{"head_dim": 64, "tie_embeddings": "early", "init_std_o": 0.0}
Each number is 128 + 32 x the weight over its row's rms, rounded and kept within 0 to 255. Layers, rows and columns count from 0. Numbers have three digits each. The size before them is the row's rms in percent of the matrix's.

# layer 5 attention value, 128x128, rms 0.201, rows 0-108, columns 0-127
110:105099040117152106153142081120072061136176117110156153104077099126149136118106111117111133122111127099135120159074093087198088135151170116177122167125109155096178167181175150106111088134090124159113148126052155081117120145138102143081142043114120171071136115115139110154156118132065160116167108149152134130120154115112134109151139093140109132220102100140133142141065132119060131098174
107:059118157141125124135145106152141147096148083086162156110118072147106145164106162096159113135165116078137155159101106148108121170115083156134147118125150133096195097129131112152203077135070188113119087144108164102182160128119094099168115117073120127166163103089140120081100135098045164189137126128123057121090106055103072161074141130075120113169139129162102119144135114130176153121177
107:168145142117124109142156155152116091152118129129170118114152057217109147130104152177129142112146070095077139166081105147117101136114136174076100118105141108141074117100111102119112141100096122104095127088166144190113162065083050106185135117141132139122144160130141104160145090084084129080091049140135101147131086163160173133131173130147140179137118122127093056105115187154156156095196
108:083134074096125119135145138166127089108144112186103095082092098152121138149072075071092086089095079180166128113112176164103182114099107103157184113137158107112182098101126114131137067168144115130121160138156141122123154092130126156113138177131124119084178146086137095161179119155136180182111051150110114075129147162098146104136103127163181118120121131160196058116169179120112181145137
110:146127128111108088119157075165059094151101121179131154152095194105148102162103141126132133170083203138088084117134110101101115122168127128124121129115124129152148113138107136124123097094163138158126084159140080134124155139207096137093099106170129104116099112097155165150075111085153063087143178156153217169148177161096133143130115099165179141106094140088149132132172102184151201131051
106:137124134144175170115092078103159103158179095117158096116170188131115156146135066149111127120108146113201124152121105133140121141069131104129126165140098091156088160071098118123117113118090136129130152149146122145141154109135156113178186168137189077103103142172116085117168112084095149169134123063049123121108068102053129156173171135122115174088183180141172158145131118084140118129206
104:110133141116118126018119070086155154163122167105124182164109168151134085118138105135084109109153145130149103144101151181126127184155097147153106129142198108151076107108123134092141041157135180113173093092155114159130162146120097168147151150162134106151106146110109137151123138161148124119189129121117127150092086095207156176184113126113146171166137130139073064084096114133208136100146
107:117146149086142146150174101173087147188113126128138116198099124070130088137100069150158136122107177078118110083130149190186195177148119182112086086161112108161087073060153097112158079124164134103120064100195116101132165087148143090099164160126096140114170133138129131133158089130117076093102152129123171114080118151130156108181136147134132176088113123160158165176144138115103126150110
113:139124095146150103130102169147060163146125136087151141169095191089104139131125124102149113151182178170116122113184139071131159048102137157054173120168119083091108070123141124115119134106152152107179122071150099168166105102115124167132047110185110128092138186178166091115087161127099130064161159115160104142064162128130112166155125094140139101114117146158166090122133127096095136147088
094:178089091117109100149121176103103156107150125115170089111117166081163179118119129131150105080143152113144156114104153093178122110162125122104084144129169157133135151141086059148120108148073135141170161167115069179096105156096129215149128167207078096169144123187131069146108145130130171094178098148110087128142091092119098140150156132123078097126135174174091097172181148085128085156152
106:126113105138172113117091139163113100144157167111130098164152082130118128099138091115166144089111163166119180111184104126047103101155139133107143127101163144066104089162124152074136146119100100191125109126146055103105162103115072183158098116109073124095203145169153196142134055145146155084098130101123123133131117127169174166098193117192161151147114132130091110160074066111127140149123
101:142138114153065161152119094088185177151150090067128079118131153071173126098085044103162200118090107087130112166120090144131152114094116185149115125088161121127131109122134101100109096087155191101122092181113167123138162139060151084128144135127145136167096170106118114167098110106143142177150141129167127122153072145103095124073149074144110157112161100082095089127182074144173151140155
096:065127149120129126135174140147107156115175068142164145149108082087131137123130082097172135155143112082061110105133131101136093148125128143137107086082100166093116089154083143108109120115118199072111105175141149145147144070139180143093065073105146117096136116076118132129177120151101148094146126117179148154075103156140136166167103204147108125122125117196048134065078133108095109189106
100:171103115181141138112105164104120158197148181132111152157150117193138108158139171122104131159087085093066180131138110082094095093155165105097102144115140081128197112102091124077114119081142142075093159104141119130154103134070118117156133127141152052140157148082121140137167169180078195137109106200107194140147089174140112139133148162134085108118077146137129147073117107116146177149094
096:088088163095127172135089138107093108115192119115158171078153131114154123154110097155142143102129151154141141043066149173164167110170131100094189124109121112136169089150157125142153113086150148120087110074092085110100126055076102136092125162140135100124115069107081117137090120159094091093089141135080115203117108122090152140155173157147112171114101179079133197092133108170147100178129
103:116127084146076127166088139116139110114124165133136122082144159088175121124133089125129119125088051187141162114163125103124159173159125145159141186145188123098129109177151127115157165113165102175098116102127128067106055118093128106106179164125096088190112206138146137128108164116137153030162094183113099133106139148159119156146144138102143103110147091139199137121129137092094129207183
102:088171105140112112185163190218067088147148106143121094134159183109086115171151105132143117150122141178098109125117104106101162095162048142096178112131151171166123142123161198145161123143145178145102085160133121145114181144110178117075076108151122135185110129133134121111077166093149147073082097126167109126181114094091141153079100145183102130123118114139090176112125094120081111136094
107:212176114144108133198148128093133063105125151136105102113136062092138163112075108201144169109131128145167116097204165142105150158099155118082163141133161149151125184070142137168098161123125104177092184162115140108127082073133090132134122101132130110114165143100090123179132130116150174184123085098115110170072082152122163098112192147144145169093163141103117094150091157149100117122162
105:114176035155156150115123133071095117165144125180094122126178099120138162147119111161154113128107134092078105098159108123120102109192165180095129128158116110173084115109081114133062142091114172147078114111125147078167130120125125144155117178201103131107135088201110115106164163113094095157139068117145182150126139119102052159180056154118095103145094151100144132165119095149100123172155
095:061146094132099074167101124083164160122072102136156110122157116109150132126140147160085187181138092093068135117148117117133106185100151141143142131127156119128103142093105127073122173133072130146085189137120080185124142080115101128104157105159101077088077129112173097138177143176131129106174122142054151099122169094133138140121108101153094151126109077118126065059060114187178121159125
106:121118110130116132108118148187141135128142166122110174105093179059193075143103150106168135153128097123112113084108094146148163079127146116176118094176117107094199122143022133121158112080130134065174092113094131137154114115128234154162084125148111130091128087152113106093128115098134135188119132141130131150107116124122204136200066105154120114117144081123117137163094140075142164144104
109:131132179139134101166190160116101073109101160115080088153100110147166119095120146123088112143157121131104145073138207094141091091210162125158105172128125127171134114123146157092150138172138082166087111131140069095127100097151165093132165139150159087125155144139171176121139114118088058130124116099154085097130121102189147172139156114104073187115091117113138099082181103143184207147149
112:129169116108117170116185122140100161109117081160174120095073134116175142118102144062132096110125142177108135125136166122073113095122138093103159059147098146136143149169064155137118153113113099058149099063120110124135082111119101150150132089168080158136106069104106156140095138167160134137132137155109175078115176112077148070161070111045143166100102139138150105105168102097090106113208
105:114102115122154210169098100077124141087087086161132146135121166152127190121167137146102066125095118130124121159178111121110152191129123165126118101128109111109133133093169134140070124073113147125157142207174138123151124106072122152127168088124137093148110159145065189144107168086119164136088065133081130177117179113115086120089223059150092116102108112149105108115153159150149092134159
099:163123078064097119105155145119120077117163125114136138062144127207084067171098164131126130111114175102123158106187186111165054106133173153124133114122162120177170129139123158110133142118152159148145087124181153185156093116171119130104185182172130136104086184129102066156140150094133147126118121126064147086136153114093099130107171087165164120155134061121117109080164161125133170093146
108:215087132097108094099096153144143158114109151158114181109130148101101096132110100159119074143126172128125155106164128124171103205172158107183191138068112134059130189154091088159121128085133125130111146165136163143122114183121147138135077141101154131146157137079094130126153135090150147121175138107202110088178105113130126135139154097142219087158167104169135086107081127177142140074129
111:096107123120103144144128097118165184153197143121157163097082150105115168195147078098143113136060184156109165094092102125131134086076120130094100117165100091106088089098137167182133130136171114075140157141160120122097123110092102107149129131158153139170131149147092221109138083131073159173125126102174201130149149071125083099110143151114108095152142165134093147206130131179111132144180
107:171103153150136147178142146094138142148208172061205169140192145154153095139104121146160117167142089094117079160172163128148099123140072101118132144077081128112159130127190123097121139098158160209135140132140146153158098148094127116088100114138084097168084124110177088110074083125142184134088131147188122134132097093123080068110161126146139105160110144138094150094100139161096170074153
103:129138094104167132105164121112051161159086120053122070157198196136120083103078074144099065146169137162159148113157125135158163128129143160163100098125042190125137119127088117110126091111164118197148135148090147107109122094116110138161177149208114114093149105121179097200110166082163068148096162139114117086136139114121127141145111124066119126137161120099130138107125131131104124137101
101:162074120101132115147132127146122066073109108129100184101119147154125100161128150111169101105177138126150116162134127113080092124207132136092124101063153211114086117107119092162138130163174103108108158120141197187116161130159144170106057160080111136141088131154106150130157130184152144107147125103175119140141168123202132207123117072096113069101129082128104134178138132098103113133065
102:120117104142136112171125088123114137104109088153175144153110148151099168156084100143112188185111125150200129163171118060156131101145126180116121199116106123088083171116100115184098128129071146064107148172114127145068131144186113107121191084129097141120150156129220110130148110122144112152138146119190174112126133119144157159167124124174113194163094151135156108180083088124067096146137
097:109096137154152133090106092098094078140122120128059098073148126167104101066110096156121130135143133142123133141151159118156181152112119087129173116132187168098153181207137093121148156150091114157136161133184130128151135173178120239110220132113110075117104123145052150088115070119135099119163119136134096099134124166121116115130069121167132104097136124139145069116092090142098080153149
110:116137193133163127098120161100136146069168092148183116057163036167150165101121153126090143156132148092102097097158178092133126107160094139078086093133146113121110193160153122158110114136101123134094084153106167165068175170106106172154141117133104040125112109091133148141123150123121176164104114153142099079162109148139123141091161112081068171124133116099074104084097084121102179138112
096:096112133141131155127175146154196109156144161096134192108197137186134123113086105138116097054108156116148108130192152152123130104134106109142124094143117111123096091149126174141120103158075189118138102142127130117204104156121116072103146105101155077143121136101128129107107097156117119116126095132081149090045131137063112127121186125218106072074151077113069134134125071129135079071124
105:140177119100154156087107110120112131127160096090172141091114139156113192120130161119090188116089119121075134116111147120128106171110136119141097092132112086106129173090190139166097144179128131137122168154123127156217088133096112130175171162177107088097177097141122108139064203132154104214105131068134095150139166141105105071158143137179069113142131103140192085128138143169146103124181
102:061096127110156127136147105145116188121088131153119168175149162160109161116128161128145171095135075116106133171200128157135164138123081103095093114114170178147106118072129162127092116151171128107152088184174110128154132065127139150145145099179096133124121107090097144085122118126117099145083160136155115216132091185161106154128174097153133097195136034158134164170085100078108133091113
106:075149105137149112132115160160164081126057103157081159099155068141186137168109104140129118104107120092105123122116147100119104144134161104100101114121181080167079156141088116133068167094174139152111162127138094118147118104118083159146054079116136154164150124129118093188148143092155147110078129176090022094105158205158131123148154093150083161149107091134094116150075151148113085115163
105:085131112127102112086136103167087127168118127140109156171089133077089143174088132115150112127113190134109154103178112142123103182106065150109157107149094143099171070099142203109152112144127118127179173121086065133096131151182089184163128112143067167199093156164112127168127092131132092110096141102116123125209158160153110118146083163172099093149102133142121128109214090128118088128097
105:109119136124142143209145149185159177122120138103071042178136128073136131108061163175123109090165187091161148096182131154149135115141123165185118148171115194149102185152152093133131108102116147129079092186137136127123069090111121126113166127092145152164135086067142155134120104144129151189123091136116116136072119155111211101154137131151134146168118092082152106127107105102104077145132
104:114147132160056109177130025146124149154122147122121145080098101190158169118133076100073171138094080101150137092065139101132130144102126082102122138104169084131122139177130106133091152087130106160121121174150171065138124137150084084154153105148131162161110115136168053085117107133130117156113071142145140168164127122136105079161142086115127115210158141112171115140105100122067118175183
099:105117114128076154139191132106130123106083164093147126115103100086109204141131134133160162124113104124183118149085171149104150149164081126140132115169074128119117182146126137192135176123123168076118094151160112081156149090124214097151144177182167142141085124110071076120164109142122095165141171141039120137144141106120053153097169121115074098139169110119135114174128077153097099106164
117:146150172089121132078113128161123078103112128125142060118126152119112101070183130152104086157098115134128131113132119111125127150156142143137114121133164077137168096200176143103138167176062133141205168096114112139157173174173107175153087081130116118121100058126100131137135152167163164125090158177127139120098082083218186106103046161138124089132133127155090107100081103108149155124159
109:140141149133091125076111114124109141086114150182181157078168099169103109209119079098131077099134116058068153121138131150110134135117125155118156146099121104089185153150132142131104136149077056128133116172128179189180131156104177141168090134128103114095102067122152096125135108112160190150160160108130102060144137090097135123089145172106104083127167156075077148097150142096186084134151
106:065168083115137159095182149154188193153130126099143156125107137130166103141046101166170119181127127112115139064105166148205056168112117143125119174136035113122104144072101149141139139083106168134117068185169166102149142128119118129089127162144131139137153148123135117085133113109151104185128142088128164150114130099162161151098128136153102127151133095147128123110098170123136086112226
101:075107086114086172127179116125087173127143118142130169132172126114124115119129109096103211120116109095127087154141118119119129147185087136166061068165115093141151096182135137121166184120129137113110092127121134179178136157155063176155109105123094093110162091099140059137158153063116112179083136118121101084182122113109209112107157164180115115118084080148088138108191145138107099104133
107:125149127145051135116156082076133121140195157159156162097136122111174131091053180118102109145152180108145119149140153140075167101123086124159092115180121108180122092142135117151144132111157153139080157146134096137062075093064145127128199165123091105114148129174092075139144184118099103150188164138111072109135097089128120117077148147119139143103059205149115104103132183112109134123143
102:131115097104096153127129119060123080142142142107142142128160097115079064098102129142165183114130075104143093116169118119142181064132157151131089110196157155172117127124117176147111148111108198140145080114114076156153108161149088193104135065164097123094094140228161098148133137096121154117167105135191103123101097176109129129080091111134125078079080126182111136125135147068124091136139
104:089146132064160133168126125155189084149137157079159097102165127157108114145108120123120115112130143063127121178127187109141167163087156185086149110116125110191104164059142058158163130104116123073118123119168130190107136086102043151098132085165156134173128092169134119083098147042111161155124161114121109091154101110102105130149134150190119151132125180154105100101130104099107082164126
091:128130104146148081122170140143118066150153108202102065133144181121133178146196120131104115161152133139118120097125135173155089144147131104160129120128164141156079124150157074169098104118155086092129084116153209151106146120191053113130133109100112145148158173114144138130125178114140038155110082158094135120067133166129089157145092075109182139177119133130168161140093109060133077148112
110:105065133111161152088148107138050140137104106193137122096090118065116166168139117140160093100147099093068141140082106143095118095170067097102191139185081128081153117150124151128108171115124127138158112093118141156151122110152160144161103071150093125149168094158133109108137160119089150204140161170124169128136092134123142128132111156115151093184028158103092129120201169160093148128154
107:186109091157151137163169116128142121151099146188137153156131149091147158099173103148180128148133121202110110174153126129170105176150167129104142118080127102191088070113131130089094147125189114154108135149142116123073109167092160127122167189109137122105125097089099065125167120116131133120147068124162168114099061117097080144134122038136129130139131103103116096177129101151145187174218
108:111115153117124109166116096150130105086108118109101124099134076077158131082094098130133079096128157124123120136154179144129098128170092088168122079090123200078047087127135136121109128143139209146086078148119101096109113090156081140119177136115124076105109102145160104175133182114114134149118078127094068125083080171147061134181137150097156079119188125111131125110180159182128149134194
108:093153185113119107121094104164153135108174153084150129066175124114076153089150201095069125122111139114123169172102111080083137159130125123116160167114100123182194182149145122124059108116118091110095143089080168120114140150109098084139152128125141108129148154073155146162130147073148093099167156131140137146106085082161086134161165050089087062130120153140146135131094093143076192145153
100:082117125134188121136044122104087084161146099090169158122103156152124133151078101133146096085113150191156109178123115113171130095085127106152156116142122112137075151141187114093107179051144108161144140117193119190112110086071185123167163055136153118161123163087112111126138129158110124115112078142120142174128173155144156085191126101154148072072105146119142165127152135133078157160124
100:172173206159122142207157096120140076137113123176160163109141099141078123204124132104151096124119097102105139083123135107130129154156154110093125134193146138120129081147114117164117093118140130104113101160171137143144103096166106126165134137170163089159208137136117128113216110102099146138164191075110158114130196140173135095059125110160094164167123100094178096118065131129119180127146
112:176093134149086102128173102162185121100115106135180152191143133146110132113143108166154180141083163050169132165147153127151096126139081192185132097131100117139120126100132123147108143113094180134155125187127144118159138088164109126183181137188154104168163139136120118110100139157151175137070067104144134147150115112102152189119150084139097075124182099167163128134118183078174119141046
095:070126153113164079176141137090135137179152129092142119153090143108120167106112144071128132070107183133114164059141121031093089141097156123135109067154129109177142081129090075131089135102158149182117124097176114105072115111131082131136071107174122132100181119114108110141160115150165084125191131093091150164105139117071123109158122129128102180161128188141113109178096187141116130144085
105:140118115150167131125082186050159169142160179149168141129150143151103076109040141154116159112118093117147126138136119128153136164073120156122102106137122076091130157187163136092132126021194129145151147134156159124119137049135183094137115168174095172185125181145150129154170116136142045108158134133133146105187142100090156139121141154123093114142117156107095118136105088102138149137079
102:009079138178092140164131050130101148117175217129163113161113089158138148106121128088114127129122127110151179168132125150187098126097106136140160150138086114178120141146136177102102126140154101111118090113179151113164131132095094142124137115110097173058153068138149156101143142129138162136182162140109076129129125096119089158116079170056128127174186108146132125124151131062116105170140
115:106166179090071128151156159103148087149168110073138204081178082144137143154096147130097158107049139105139156166148146170132074183112074159138173123177171131147073090061150114178106139152105121155116108054139136122141122157144163135152092057146136107203151083140122126110124107101084183114105120105129116082130141148174130140127140185077071115114118121134085140131118130125140128142141
092:091112092141099121095124130091125170122131151127087162146155178146076139118109141128130142055190161099154100209095141116073117100137118107152150181184183131178098078128088137125086131191111110102113181147105106141075157100164131137066145178136161189081135116089162088122141106163147209145114113114134164146125172101120105126139115128130178061175135176139108127138081111149086126137087
093:141163178137074171135141145138077174196123131166119067091119124111152141118122105150177134140164151138090149086124135153104128198105157092104157186100143120139162180154128146099144136112134161143086061119145123100122185123080128085118095139070130061119084089082108137150120075126088087116079084112173074133147092084122194117142171117142115096156135129126118138151041077084131113123154
114:109108144165209108133083080122142129120118131065193099118133161142074181114126137132171128083127140089119165152134110155120114087083128097146121121142139159080179148151084175157147135188165135092106200087110071119149133141079097090125127124075124147091113101082069160093103081140211101094134119133146099137122147101083094102092087098132213099143137102150141142111097087095134161143113
111:062103104148189108108183118123116085159127113138087145122148136141106104086077107117174147181087124142136126187102089193128100148111132135126169144091116142151151121108105137103108109142140148172137112152129162136125105136114133141120148157120174061108095097116113096170114069095110144140108069133134188088171121110105171142168136160097206103082099128078147110230171121180148204094173
101:102128118192180096139072104143093074083167140135134060133111123106165147189169138148131150088154153155088126129141111134159111057172108126155191123128076097113078200088162168120082128134136064101182110174134080198142124089118138134219145103145137099155160129128076134103131120128152135108147086122075116136107112108094083131111166125152135175062173160146145148104124118140142125108131
086:048074134111128162115145204110115173085127091078138125154127116096094166115148156179162087121135132144124164074166100108152097086121128152172171103137106120126138157101145092059131107119140105107146145134153142114108113122061130142159091136159143090162117158017153087112154195127118161178104065091148095183182103166133091156114137083114109119172179154098121150140145153131162130150153
094:111139160125149171096183153177124147132133102104131111108142113092156119131094140091119112124096144050111138083180088141095105107073108110102098144115116121136138145098158106170087066121115112122065125112138114178075078101165097170090147142142109127132111113126120126143230149096141184143135091127174213060150114086146176062127115114122139132133171150178108085169078134087135082135184
085:105165137150151188066068191094100099176132158162091061145093187127079119124120138149103119084111111087161144170126151097078126095124083092148137138144126168098141198113139137137147105139071127145146144136153187170094132100106166079113143140144118130132066127105160155125102145125114127149142143122103179077079192123184120112126178174142142141145163121135120088119129166088181146201193
086:104141156133134089144196080161098132160112096138118141105147154104060167120112109142119116124136068119127137160123151137147109110142127097136112147110081140156062103167154125122119168034146105127131143136167100210152137094170107080219189152126089190112120172085142105117121156173113117099132126160075157100098096088112155178075056160150145124099104094118114131084147108187124126143081
089:161157135137146134058211119087051054195167143144136173142142133149155103119123083143126134107077156199174108109181123146084108141120090146167154092120100077110143109142120106162170160209107090149155113104123065167129146110101090180154128120128133157076134143147099095149152116092158124128100109102093101125163133150128199120130141134138082114107147140119098135139086164111158130115043
088:139159117151131125172115107087110131071120103146125124078148102094109108099102149173119171162082141082134166158123131113126143115158130153120124165127185120118158161107117092146163121134161135076085172126068091137090130123165081143104182095138137106099135084138180144133101127155002150211108149145121153138175129164178189085133115176131161104136103133138201126081098142121081179122078
106:172176114158168055088061107149109121146111110145111113094157139113152150113146098093104140066110152063101224128162139145162090106172117150156125120127129167079144038127167121149097129151082164092092175133156144163083134069124117110104126160149119106109122067132181124164109146064101144147127159070104149065077160149143139129133129160140138110139137172156168157089160111103117148171112
100:132094129141190112129122108115125122120019116102140114148102098163105145169086167152104131116155125163129172149115093142151153140113109156129149132121119076104116106134132110143185138104178062143128142129169166233140208135144058125086177112129131120171150111112102123115122091229163127165075126100162113121198152156136141138103133088113135172167148108151071111144105167142137154141177
098:137210071153147115109154147123171103164156144118147136146117107137109139105059106079133093111162078094139191134192156076124145123086111128116142125117134110109078101082105169117125072110128113130177190137113098106090137141115160142124098172117100105179140131093143161052065143121168066110091099132110125061074159120109129164116125106107117111041203130140177141115089111157141125118103
109:120128169076087102085199220101172141103154155116172091109163087092149118168140152089095087129096081162088164103060096177143128093158216101101133087083131076177110118154167132091121171174135119134179064165171139134127149127104099121131056175139109160121111104111123128106156152140173126158169089145138117123113129111134142151147124124137130148154116154099159130177118162091119111081106
097:125077082128192120164119189152121151105063137078090141158096063099118065171096120194126125122123197133126118155137120106155123108122096162125130112118101108099117148186196128084153110095148114113160107162095162161086143127067096192122114152128119168127093147078109122132174082111073091070191166137170131140100128096096155117168136152165086112110096133104159147139160130138148194147101
102:147164093131122092155125095145109188135107112150120131119154094176122158119110049122123156109098162095110162158191136139197125093117078187139096146161181162143150037096072109154093136087088087110094167069154145133137100058124166088127226115183126119130140078065127101099096143123159149137123159132146111168119100131118157166140118099109114081115161153161130092090132105154128139116113
087:187097154139101124095132181153079128150166116135138110205119132084147104151122156129160160143057142141133194132087143149165132166092084088148149094109146134105116110080129064117135161162089082112123145082108200088161150103189130128130140177180130154140083113159117136119102138101119103147165127163129133153147164049169088167133098160076112167122093109075121149157090176109144173078172
099:103105161154148106104150147109108143156129117103097127095142140169088096143118096116153119089099125147155055114095123144081191085162114167082177135097128087098153112106153092133197102095080135136131066142113132107100160150119062189116100100115131087163115135054126118109169179151150166133117148106091121089215184120139196095122161091127132136136169162089135063159078177104128092136114
090:152151137071047178178146091170106193133144167130111157165144107143084118146141160181119190133147124070116143148120107133124164131131158129156092165105125130136106107146081193105081088184114150076110052167077084101084169143117108121109075214124121131178134162124114153113101094120144097126095104094114122074105105140105117150102118126117117184111152148127115117127099086072179117174163
084:104128163102090167061110118138122147129130121114109085126137143077133098143092181091125099129146088193183157072124103173186162129109117132169094162185168069182056112133138116145129129091157126118108109101144110142109121110150100122092156169051167105131101140088177129089120146121065142168107158144114142212192121113150074175153115129117158120098071140098086127145135109189125159100109
093:146207130161081125123126187189140119152164095097125163090136097107120131122187145112088131125091108159138093092135140120086117103135144096094074096177085129127103151118124164189153135072155184086119138097106111095114107221145115121099101130147109134086109081136151150127089073144153081149079070088089137130065082102084123105138143150165173166117092145142085108183170118093105132150170
100:092091167144123133152211119127147142129108101137071110111138039124184144120106112126140097135094121094134141122120082142071117128130140062154188133128111095148125091128118064178168132123157082146147092108107157190109097109178141192120080167109124094079179051156151106179171105140171125121114130107069068144176103148135130095122138174128132087117118106143142071146170115115156103112079
100:131150126138113118092100067123118203088203091177151137153102129127138144146128155098098146098114105121109209128130163146174115086096127126149109161135078143178134084160139077140086127097112146113134104133155123060059118089131121098104190141125110132074141145178124123093076136109150160151151126085156105176157094044147085132185079123093123136122115100135162211160144110119127106066107
099:158160179129157110134194145080115086128114080131087181151130107135091151145144120104108152158112114081152102123133115066048084087133086128087225152133148095066128145133120155094107114104108132099112129138147087175133145146117155154156124140132155130159134122097032143125103133145203161078098099111118172131127113142116121151161161030126170116160088118087163106205125131110113122134136
092:102112116153118108085184095096105145138164137138145164155211150164125106081123066143095064149180146040106119152107126106161153144129084141129052129148117154170134168116145118147139105083119167104099200075112101152073133121104129199095073088177153131171101128159105105167144131139103159133125176168118109172135116158179138104112149163154157109133145091171110141118154077079102100106107
099:151157161144122159124174118119209146089136121145187110086169115150141078077173111171120174150095096132115112081131116173117192120104148105113093186171172079124152103160152090086089120071165165124123081107146120217153097163174178143126138112091127135117087142131090074139127151116138169132126108122159139104155130156151183131099143107120138167152128113075134098102204190135145140113189
097:130118103143117147183126087124095135135143101169138088088130151101109140093112161124129143193066174111125134107134135059143143143159164165113115141140086109131120096092122042173139108099108179173028078118154151129071073113128146137139204064080103139115127112147149086128153124122142134138139071126066093093177154151096120062125118153143174090104112069134121082130132074098109145117127
089:100179166111140089199116125142113167162120121088130075077127095122114080132172194124143138184124138162085121067128180053104092102128120123121161123090181108176101145133127128118151123167159121145111088173074121085089109150110135098140162072115144165092119122131122121161114159079128166125176123116158082101183166120084105107123075140071066118177175085093114146151102139158098082091146
092:203175128107111083111089140118177102106091163125163153156126116150115129105156138103116194088105103160144136161101175126116121083116079151157067147112120112155151143151135162126096176118174167163183116159134094140049089081193142140158179133153140070083111191119107099120131160147115117059139110155160073099122131132161067133115147174170140134070142139111081146161165178097105109141096
099:110091163139086153117120079093115067132072138105060112163044106120078140076128135154116128172121112169101093169154088117110124114048138095131112093132126185119127170148133114180095131067123120155091122133143152169156067084116159119136145094171136183167135172167147136124150100083105100119128130122146145115143134145097158071114142118149163139166177204094134130081169126176116175063123
098:136137141152114141183106088071117079145096125159109140128117107156140094112129091160105117176134167116110181105117083168171168170102148148105101108090122151166123134102119100149143097133153143145136147143158146063134142146151129103089187082135121156064084139192150118106064125054122127166139124082115100087149161150099207152082164148157133079151130103206197087096129103142107129066184
091:137131083089085129147101146163143146153172188090073121094154065119132095166120133130088166103072122075093145129145124105126119127148094109139128116151161102118117073147145145104100140042110146132168141187164112123143062122158126083216170101130119106140208110111077070120123125104110116142143100146101108127096179081123126129081126165085151146132189094108105103091143140126181062100080
102:150118131160114099123183151117119111129121123098170136154162142138152098149189116127214122044133144057109158058096107095137168091159130053080162136102059183157086122129072082130147088168083138133181166126174138135151128117165102188093134135139113105109143092150088189088131117118100138135100098110086170108110115082140119167136178170136103142143143075173151135147133125155120110147158
096:136103178057121169120100130134106116149106158103099120150190139130137106154129147116088126135155114082133153124142128163126082107118205092120180127095116113129112111138185017134110166130153116065164074097152176031159097086089097155072145077120126167109151204127150113121110174125094127118183079136110095089109130148155147116135168118100094147153161102082140122112100095108123166148129
102:143107199133119094100115081067099164098147140119078033123158060118116135128086099147111138105126166148117094186121116106130091095177133113137121096137098145089066108155126151090085158145085137128131140162108085183117141150104162156098152088121109081138162123156145134095180189156104141133098072119164198115103141126141165149144146108113088148131151136094117127146162208153132068156205
104:162132081154177106162143139159044120127145083140175156144168122128144075100168059122119149125122132126160148129091112144050111170146095110081170068117139119103100130161083122103121110093101131147134169084084135134113164139075092095113100115134113108115083140154182147155163111172169130129148138185160150154094110177098139173145187064136115096124081174094189085167156170117150152110082
103:108133138167171109181132143242171069115156142160171161155130063118104111156132215111119097189109121140104118115155058137065088136132133167126178081123108206112128133116153101126174107171103128136126106145180123087153080182095164047142106175152143143103158184127129116148093143102146104118149147100162111098173155111090095119135126111106112119098154138125131167132131125134137170141141
105:120138096084073176084135056126116061143100136149172122120076160119146082139117119109066155051099097112176090140139091148127165061132122093118156131131141106099129082085152144133109101093128147163161131107096126139152119102151157075165163149144085094155084184137189155113146160125144150087150115134125156092127188132141137084096174063143147154139185105170108068172103110098111076127155
093:113131135168112087113163088126137153230123078161149099077115119188171163157075127109144127173108151094126133152126228112158113168084138167183081079158097118158141129089127110157132058181175147109125174137126135094137090135155101179067111106158114147104113068089123147125099086137119117142122115148112112162148132153153174168169097140088116082143165150141190096145096136124116153098112
090:113094160105144106145184090217109140147153143108121129146149122157136165090117120141147066103195079142139143090080114081046107129136134077140152091130096133146135161130115134149052161067096134063143096099124124132146167116107124142177146119156143135124162194176106091066114153135138108131115084108105191084156104142101111103133124100086129110094144179083119037180124136100154115101136
079:133111107145118091174174131202122133110163139121104144088176144091107112140121083125144106120138104160061089080164134121130106077070199163160148133086156115143114147145136200114143088078155130164117091114157101149165115096138090129130143117196156114154117143088160167144091127075146108101160147066197183172107102119106069101173128173082110124154140147082157106140122177143153121056147
114:121096111150167132134113156125140093092142090163095142110151121113136114068080153142133096165175215123129041114067101092107140202165139121119067121102136193068116173154119070151148174129158152131138105161130122128128051136095146101096116103148120136118108132147171173135129094181129117124130109109133088171111172190171112076101163141107120095157072097055107109082167121123135139127111
089:133126126117109082152156116166101188119173104085121116114110095087120156115147159143139102107067160088127136092145141126167085121110105113127130099158099084163145128145134119100151139144056122140179131142117076138150100177127186135086134156081150120144121165144050114117133135086215083127183165089110078094157113154181149109195140112132122183108218143130209135114115083146102086139168
093:110138140128128092134091102125137150127122096100075159148130152141140119104108120126150089087162155113177144170156152169083143131116099134055160165145208132100131162183170132116100124174091155146098157155100125138139215101143135147090099180152079131141060147154121129130142144073066125096136060181151135142139140099110194121194137094221111128139103106152156125091165141094171122172170
091:068146129137104160174115180134121076140095149155154103188104124178148119072146186183165160166127149131051101118110160183164122137114138136177119086125160133115107110109162139159115163166126150158061199148152068096164097081116141130087149034142127144126130116164168092148136090159124138124133126104138126121147116182158118138202116145164193114099181092109084154106104093121123100136144
090:153138130108155117136121146087111124107117110117112111117141128109118107093135162166194073147116222058164096169148169083134110114169120060157151108106158108102154122158126151130129152118184086198105141088129078084129139171155074112138084116112144114134125133123051080175075130155169139083173161144072143191110135096098164136147184127147143112063131113132101082112146088123130064157119
096:078085167122176144159116136079161133108225134117192068107093124144113147167134076145160120129120128153148115093126113123121164084059155122125130127092169152141130110128153087138101145088106131099092100154113114176132132134165124134125152100125113099123100102089123136146111138087102164152134118199144130112213128162173154134212055105089200104199121121140128194117125157128154117089074
095:163071147132092128152096127105223140167118113119080173087126131144124088119113187159088163160139106158087099134046181160164121134113143104140159140147151144106097086146121067163167142081133080109135102164196152111089125084147079142123117137161124122097109096149134107093175134108107169137143080126137180113181155127077162095131086145182133134083152179173048130143140122080155129126120